Part of a small language model's weights.
Training: a variant of Muon for these matrices, 156M tokens, 4755 steps.
Each number is 128 + 24 x the weight over its row's rms, rounded and kept within 0 to 255. Layers, rows and columns count from 0. Numbers have three digits each. The size before them is the row's rms in percent of the matrix's.

# layer 9 MLP gate, 384x128, rms 0.0747, rows 215-278, columns 64-95
095:111142150118132136138100085116126151105075047085162110172151106117167128122114134117116159102115
103:124154140120139135139113098146143127173151175145152142128154148145124168143122119127091173092130
103:100113104169093129102109148142156128132135135169120102141148127189129076124138108122105155081110
091:152145146161116136152135136161087126115125116116137122130148121148132130159102140111135129139139
099:109130112109125105147092129104087112141178143147155175124170099134122090136128139120124105095139
099:146096117171127094162122147110158139149170102122116109170122108132133150142120124124154123132116
104:168148102080137137179109118136177115158142130160141109091152169114139150118130110108143171156116
100:161123120144100117142119119162105127112125153171147157106143142103149131122113120150134117108158
104:124119142157140145121135133143141144122143150081176117139136095113076137170180120106111159100158
097:140134159147124097102156124169150178125138088135118179128094131152108122105123119124137111153117
111:123126133088127132133160149138155101126135113096207152117128145107119119151136133118096122148155
099:131151147130109106171135090188098114124194134102125107149103114162111103089118196138113178118166
106:137102121144120122069092123124128113119139151148108079135126087152126118105122154168152141114078
098:131146111124127142121090116130180123127127177155171130119118107091136100155144130127132174071161
103:105110081142139123093133103160144143175086168167114103130175150114107144137119123122116186086129
103:153128105115138116157126131092154147113115146161106112131123134148124092146145114117174130187147
103:118161146122131090138152116097107152075163147120171111100114170097110109144148129163120088116171
099:123096142140117188154161169132157169138141133120125136136154071116125121092131134102142145113161
099:120100109165142104117136126121078100108165128122147133109081144132096138142083168124119134170102
106:113118148136113123093139114115145150109096102164115124098108134130132100083144121110142107129079
094:140143113127124103073115148127139134163123150128185139121117145149108121092124109150161155114183
098:128115164141108113137105126128132124143112087159148122119061086150109122098108174156112140132152
107:109124147131143121138118141133152113135102136139102109141098157126114110142111131174131089085125
092:116109153119151106185130147084132175138115101165164117125166104106099111156116107121094106108150
098:096109117110143081092148097157100155123134125130139124126117121161134099133125158160095179117095
102:135130113154150099123116145171137087121082099133094143123139149127117127096122143127121158120128
104:138170126101118133129125121108098080058140160115145138131136135106158167155060119142100102073170
105:100128111134102133146123131136131090138121100135143144116144136116154044155141115096114136145144
092:132133159110103103136084114116125120110117091091115124073137110130157169105135111109124118127141
096:115115128139132136129174111096076092167124171159174159102154156123162106127125149138150096113139
103:110138115156123122100117149122156154110135079164159108165147150093110139115123113159155132127131
101:129102122136112085068090119105124090121120159159111160114135137150101145143152130070093097140117
099:113106150111099166161132119133104108093152144121172162158123150149162124147127145142102136127120
100:111071112147151153133126130137080164181107103141117146123109126152111107110132111149166113192128
097:133156149157119173124168069133187139135110108131138127112116183113171079120149104148112100141138
104:151134125102097147133153112153173154082149148137148149078119126139121183156105150170137170126118
104:120150156113144086118134142141108118165101119106107088137117105103096137116146127092116127100096
099:079162152132148118149156132165163131148113118143143108132166137097116125143146095167179158111132
102:092100126166130137196119127127137171120148084128158115137130108114148112161106160118158144079128
104:105096113127130156120161126127121111129150117141101117110097132130131080159145169105108122153088
102:154129099172073125148154116129105118155159126107140075070137158134129188168131142111100134115104
101:098151150161144146123139156150179099120114076136169129082089137090140120143149115160099128149131
105:157170124123101101139152146124127154102137116168169088181097125172113135113098117135163157148115
104:192111094130119125102137102123105116158147150115136113134143125201128085120130124128075167123176
100:088110095106113164135118123107124131131166124146129090136172136131151103104093154123119168145121
097:133159121155178117093143102153167143149156145109101135091107115134144117122136121137147170126116
095:153125136115144074192115118162154093101141113114166134157101125162129144127140142130098161147157
096:153110151148134096138124136106127091132117130148153110170105127134137118133138148086115130108122
098:098173152100129152112122089111185126170128132131144141154109121170067119126172129118166108108149
101:146119106153145111154110125109130115137152123141088130155095096129112110133144091140131159128114
104:146105121139161099149147130133144142114170099122135129138089115165092100084166101081113144136129
095:144139106158138187089133103117077141115138113154108135119109146151131078170131141140172140112140
101:070110127133105121158094139143137144101124111136130105124120119088172140167104159139106150137108
099:134145118122099140140138119124146131129115121136147154134133119125146146097122121130152075153090
100:128159129159155099127129126158138150133137101100188143154111137068152126121143089179146115159102
108:112111122169122148116157111125135148159130130139147125145097163119126085140133152128137107166149
108:116083084156117147108137161133131125111107155150110117129087123126129135146132151112169161103074
094:167146168095131145118110130124144092110138138145144133100162130128108111129140106113125143141171
099:131126117152113117146115110119127122085123142103152156095080109116115117132124134121140100152136
101:097163115135118108115083126076158172133124156155144147070133100113125175104138123136110147109146
098:142119178139122119131193098170112141153152120105116125110094111138101096176131124146149128147112
101:135131099136141094129154120087191130131135097146138124131133117101123138167180168137102165103136
098:126119184117116123153131159136112162112095141140164152133113111114186126161112101139112120137164
101:149091122127087136097110097115128121125126161145125121142154146093084109158171160141128101089123
# layer 9 MLP up, 384x128, rms 0.0747, rows 215-278, columns 64-95
101:148163127115120134105144143117110178176093149144166110133097120137132166107136138134082113164126
103:158158110130109124117141138131126145154098137087141113133117108165136099143151157110172125124125
109:091146152119141142160121110124137147154139150163121151094112107136083108170087134163128082163124
089:087105059171137119151116099131160148135127143144082115152124177159108115127122147182085159132135
097:140108107125124103151124146134159122141150142110148116126171152147092085122127125141122166128095
103:115148115125118145148123138108134121070138155156098160122126132116120130136195121151125106138104
098:109129122101132107096102097125152143117160148089097106113150071130158129116096149127095125126137
099:146089141127108178136096142170159135116133142176101130172090159136114133154118111105160112120133
105:152138157084132119100152162118121124106120132106112121126155121144129150152132104140112122099125
092:160181137145135142124147151099162090138136149092149161114128125132158087098138110098154111100168
105:140137151121111098093159138161170119146137149177136092133124087106107135109103123146145136126135
104:125145154122130111119100093099140144183132164135128129067103126075157107126188132130114121150110
103:140098170165139109140105103109120104118122167164119135182083146111111127092136122127182162088107
097:157182164121109135128126095114125126073134085116079147106135123121078102105139164140105128099121
101:133118117139131082169139143126156135159111153145142129085188074120134128162131159125096107132085
101:146173132119099121075156143111110115076106135103123133099131083145097111119076109106163112112174
100:124090168153111133076115111119173140136127096134122140129115107115138149099155118125105156132112
092:129115115134176161155129126126146119131119091103111092122076118098108147135176136135070107130114
102:124169142110142134151166168117124118137143124090122139094131158134145132142142106143103141111127
097:177080098149104095127150103114132136139121164142094141098105143132124120100120097138113127150114
097:127158114119125159107146129165140092160137112124107128095143125147145102157128106115129097102138
100:176140119133192143118120109135121111089113152118124144140122163114182133145150110160145137131111
100:135126161132146119166160143053113146103143145147155121150144091131137140116151115128150115105092
095:085103150108107106145138100114117149116130145111109102117135118115118101161161143121133152129143
098:141149133155112102188108081103129093121144136143144148158123103143101176156140095119120140123111
098:153134147111138135098140126146104131159156145106124127119169141113153120122135185127164125184115
103:094103124163143152125127117141097135146146156137130139117188098152084122107117089107145116172106
104:164156105142129172140154095075133161147138128137191097145119116150160131133084093095112148102130
104:131168159108111145142116154089131111168079161091116125103149108102153090130108131143151138125170
094:110120121116097162135130153121168123105176088139103143125120176167131137123134094095140128100137
101:113115122151112139152152147120113102145135105113189103145166145132107129103160154158137162084112
099:127087114142127123145098096092085101149122170128122156091146148129137109148129123130182153145078
106:143091135137111138154161099087139114171111123103098125147128103106108141140189130111146140134169
099:113152142144167132124148138142132153100106125125103124124166080127161082141084098128134128135125
101:128169158130126089110142143163150104115121112113120139145136160146135096155153137124153132095114
099:150134084125122110146113082117134150128114149125135101151132157119117178101129108163142157135111
099:114140155115106118124149135105144105126126107158122136098164117107124084114129134096134139169137
096:177123174109167157111102146126159134099128089144131144162112152116124133160092169120151133147150
094:138105179130131104165116103103107102114080128122135133114123173104112125116109105078113184146123
101:144128154130089139157051117059148151124127148115166142122119188132110140131106107088129101105164
106:137160151116152143103151137056171128123131135144098116138147115138136114162149118078145106144148
106:144144094117120177126107092123187129066153154106140138120124153167119153114148113096098128109122
105:103111090086158134124139129053134195075122134104130131116099117151106158079097129110107089119074
100:087146072139155131094065160128121128150126099103135135152114156129163134100182105158138108158133
100:121111119098098135124102175183171154120110102103151167092111107133121124154104138120131130088092
096:133153089098176158092152144111134167125151134113099142162124127132131131102090109150146122137153
097:136165089110100110096115147147093144165141118122099138107115147071142110136135116113120070105134
099:124157107109115101124129121152149119103129125115161157155126115156161096109134111089181141161140
102:132084119096118100150172152076130117142129101089095184147191109117113075181140144106136075164117
105:161109089130095170106128137109126137094134134103109146110160154181092084110110134148142120125134
099:084148132111123150149143135136168151138137116110141169129113104135107161132128105153157157157153
097:158112167150116126109126114162099120077143118142135102089102082079115108082127116122119114131093
101:099134120145146138128154101138119125104133190115087098106124107166132116182097103148128125135115
099:134119096134136134117104148144121141104098124173138146154147096160145119135122069142173146142147
100:138103135123169176114158121135167165160101157084140150139085175143144171115086128127153113130126
108:121108138137144143114169143116159156095128142122104132134129139126163103175093132135119161131136
103:155131110156083125197117123138133152117168119125124121110127089092133121119102138103123122123137
092:120168074151102167142121104111120120103145140104079110186148116126122139123104143120111119081124
098:093158145146123111095107148108122183098109145143147130116124129114117099160134140175140131148111
106:117136126086152135145146109093084113111125121187159127116131106111088118133120117178120120159169
104:168120151079165155140163152135163116104123131122102155118129111099143119115125087101137116185120
108:152092143117090145101165147137155074179122101135143105128161160090095129129159142117160151159136
098:159103135158152119158116129120107112105117176127106113098121141087119157135133116129089101102128
100:123104104136127106133129173085168053115111147085139165121136086095134138135137184123114155118108
# layer 9 MLP down (transposed), 384x128, rms 0.0744, rows 215-278, columns 64-95
102:146129140155166140128118115104112152130140172104139134143138117146088123125157080152136142147131
102:159077125085103180124118125093124097153160131151179133145173125126116133141150140111125119129159
109:089141111092101127074093131142122126107160113147151134161121119146148124107118132150133149151130
091:138172164151145102080122093127131111130159116133126118121133100127179120086130101104135121153144
104:122156102089148120122146146169121148138159088093128140141092161124124082129159105085146136147087
099:127145148123134091128151135107115178167163132135132146093114121109185125173096154096110106119089
097:140163118117118131165133152107111098124136213131149093138136104121145154112136106138105141122153
100:123178090149111153154176124119154167125103118149133181115106172139107132161105098119080092150123
106:124098143099138145121146112156142104146157108126151133120146105150090095155042135075106177104149
092:135101108153152115140155122150123176174120128115131100112135148119102152098131118163071146116176
101:160152116113122118142151146131126150109137176127171116130131154151138120144171084130150094077130
102:158151124078138156122122118112161146122119106161110133096142157143102093148134115155144137115127
107:109121143168128113142134113103123140130121154159140150129122090146141174152142139071126115111133
092:129127129177126144125126120132092112180093123119094059130118136131142131147113119128101138137102
098:122119152162126134153113103090134177127098108096098102132119056161096166132136139113118130154174
103:149034099117061109092107096150115107173137137142129124134138142143147135154117118129123166116118
100:159160058116121158113141070129093135091122173116168073127140165174124149100125166116095050113143
091:156154160161115114142117117133108184104107157123154101147146142142145129144132107132110142103139
098:138131116081146106118127126128113132156164122114119117110123153095097161150146127143099130084120
093:184113133129098137132127120129130146088112172126131133122147114113174131161091130090130119126082
099:090120181180134103138128170127147158112125165115132158171125113128106119121138142133161178128154
098:103130112201127120105162139134147083145115158123148160165159132152162141109153073092164102080109
091:120092090099133166071092139126147162160138136134104168109120110141111146059176099086152142119153
099:097120121127131100147107131155115179163132095096138081137086125115127153105114159108096171074129
100:134112079116109115084127187132106141114135110159101135143095136154168151131084153139104087109155
102:133103094188161115150160120113153147138133164140156109146090140109116107159157121048128142134122
100:113107146118159086102120167139137107119127147109100115109129160113125105111174104168157120095145
100:160142101122120162155133153122084158119146161088144086147130127140101126077103134176145110128121
108:094106163134137161136105057138139122160134171139105126100141135088170120118165142138088091103090
094:075121120138135158115133135132115112134096141126160146097134150140177140162131169142114141148124
101:089092150117094113086131130132127144082116109129087099123135133134125153119053134128121112119133
095:115131120141132147146158171090179129135109158185143106115152124075152112136089125152128120091123
107:169160126151117122101170137129131091153142106106158085149130134120101144124124135117095131172143
095:116127155114087138114080154098120137162141132160153133135117160118151157133143094194090138094109
099:107111097125132115135138131119119113117162109172113126145109156109117112154051155148177118142087
097:131123146121082120153122165112158124135110105134139125135093119124129120127122086164140137117184
104:128133100168127169148141098093117098090134116141092127088129123102131117131085087160080163151155
094:156132175104088133141114140118117096134119107138096185152168158133129134109146100105143141107135
096:148127091148123120152158149112161139153137076121092160126144129143125129134112180145108099132148
102:144143096109110146159161116162142100124129103102164159140127154147133133144136146156130143111140
109:117167172090124118105185116063167148144115121108097141098103113103156103103153132132166117134159
100:172138052090131116162177164135125115145149129099154136128116142135125127111142132139114134129144
101:096101115133159143101121101128144156128116138099120099096132149149158155171105186080121101112134
099:093128110106112132125115130113152144124108158148150130170090115095140114112089155141160147142128
099:124097123152113084095107150090137122078120109146131107140140101103145139132130137093122148096107
097:128104116129095161145131090117162094158136130133131121109113123103121120142160130155072145085146
095:099108097141172133127118144129116130130118108145109132136130123149122169157161104110131158117113
098:122107133158127148148162100083123133161142121133162148138135152142141136163114105166131105136131
105:093106133122171100159133126146081163127136142156133119106110126119153149156084099120099153137106
103:189109153162143124130159083122150136128145136139122119097083124121130160119137127139147080102114
097:154115136121105166135066150160144122094127118127161118128128129124114126127130138156085142092138
099:095131121167123102127113147132081128100101109123100128117165163164108177168143114106139092114180
107:137142139170132094179118110137142110125130115130144152082156151125150122130159146143137075146128
102:124173107116144143114146106128095140107115064116114145131092122157140133110120117134129097118171
102:109126143101087131122104121139133146125138104096110141088117130138104133156107124144110140087176
104:118089149165104120127151129130153156170123163114098125129143150114142125160177108130124090117161
098:119126116138153165127176112115106139106162153142111110173071145158137148131098144120136134156113
092:109115128144124117134135158124099121168094160129158113114074123165151132107118087143163129165135
100:108127142120131131163135128117119082095113110159146139107132125109132162115084109045129106090109
105:148151096143149087124142142146083144096135121148124130176148122110043100134078112145137126136140
101:131106139116149090158087122117138143080106103140157134121114073132134171161102125167070108128129
110:107158152153134110123144144143183139119149128141159130154174108101109143145127129146070163090143
098:115136157151102143141124115141152162088135133132182166133081126124138173076187109138115127142166
103:070112127147136131132122142121160170134143137122162108143139133123143093159087129140139110127117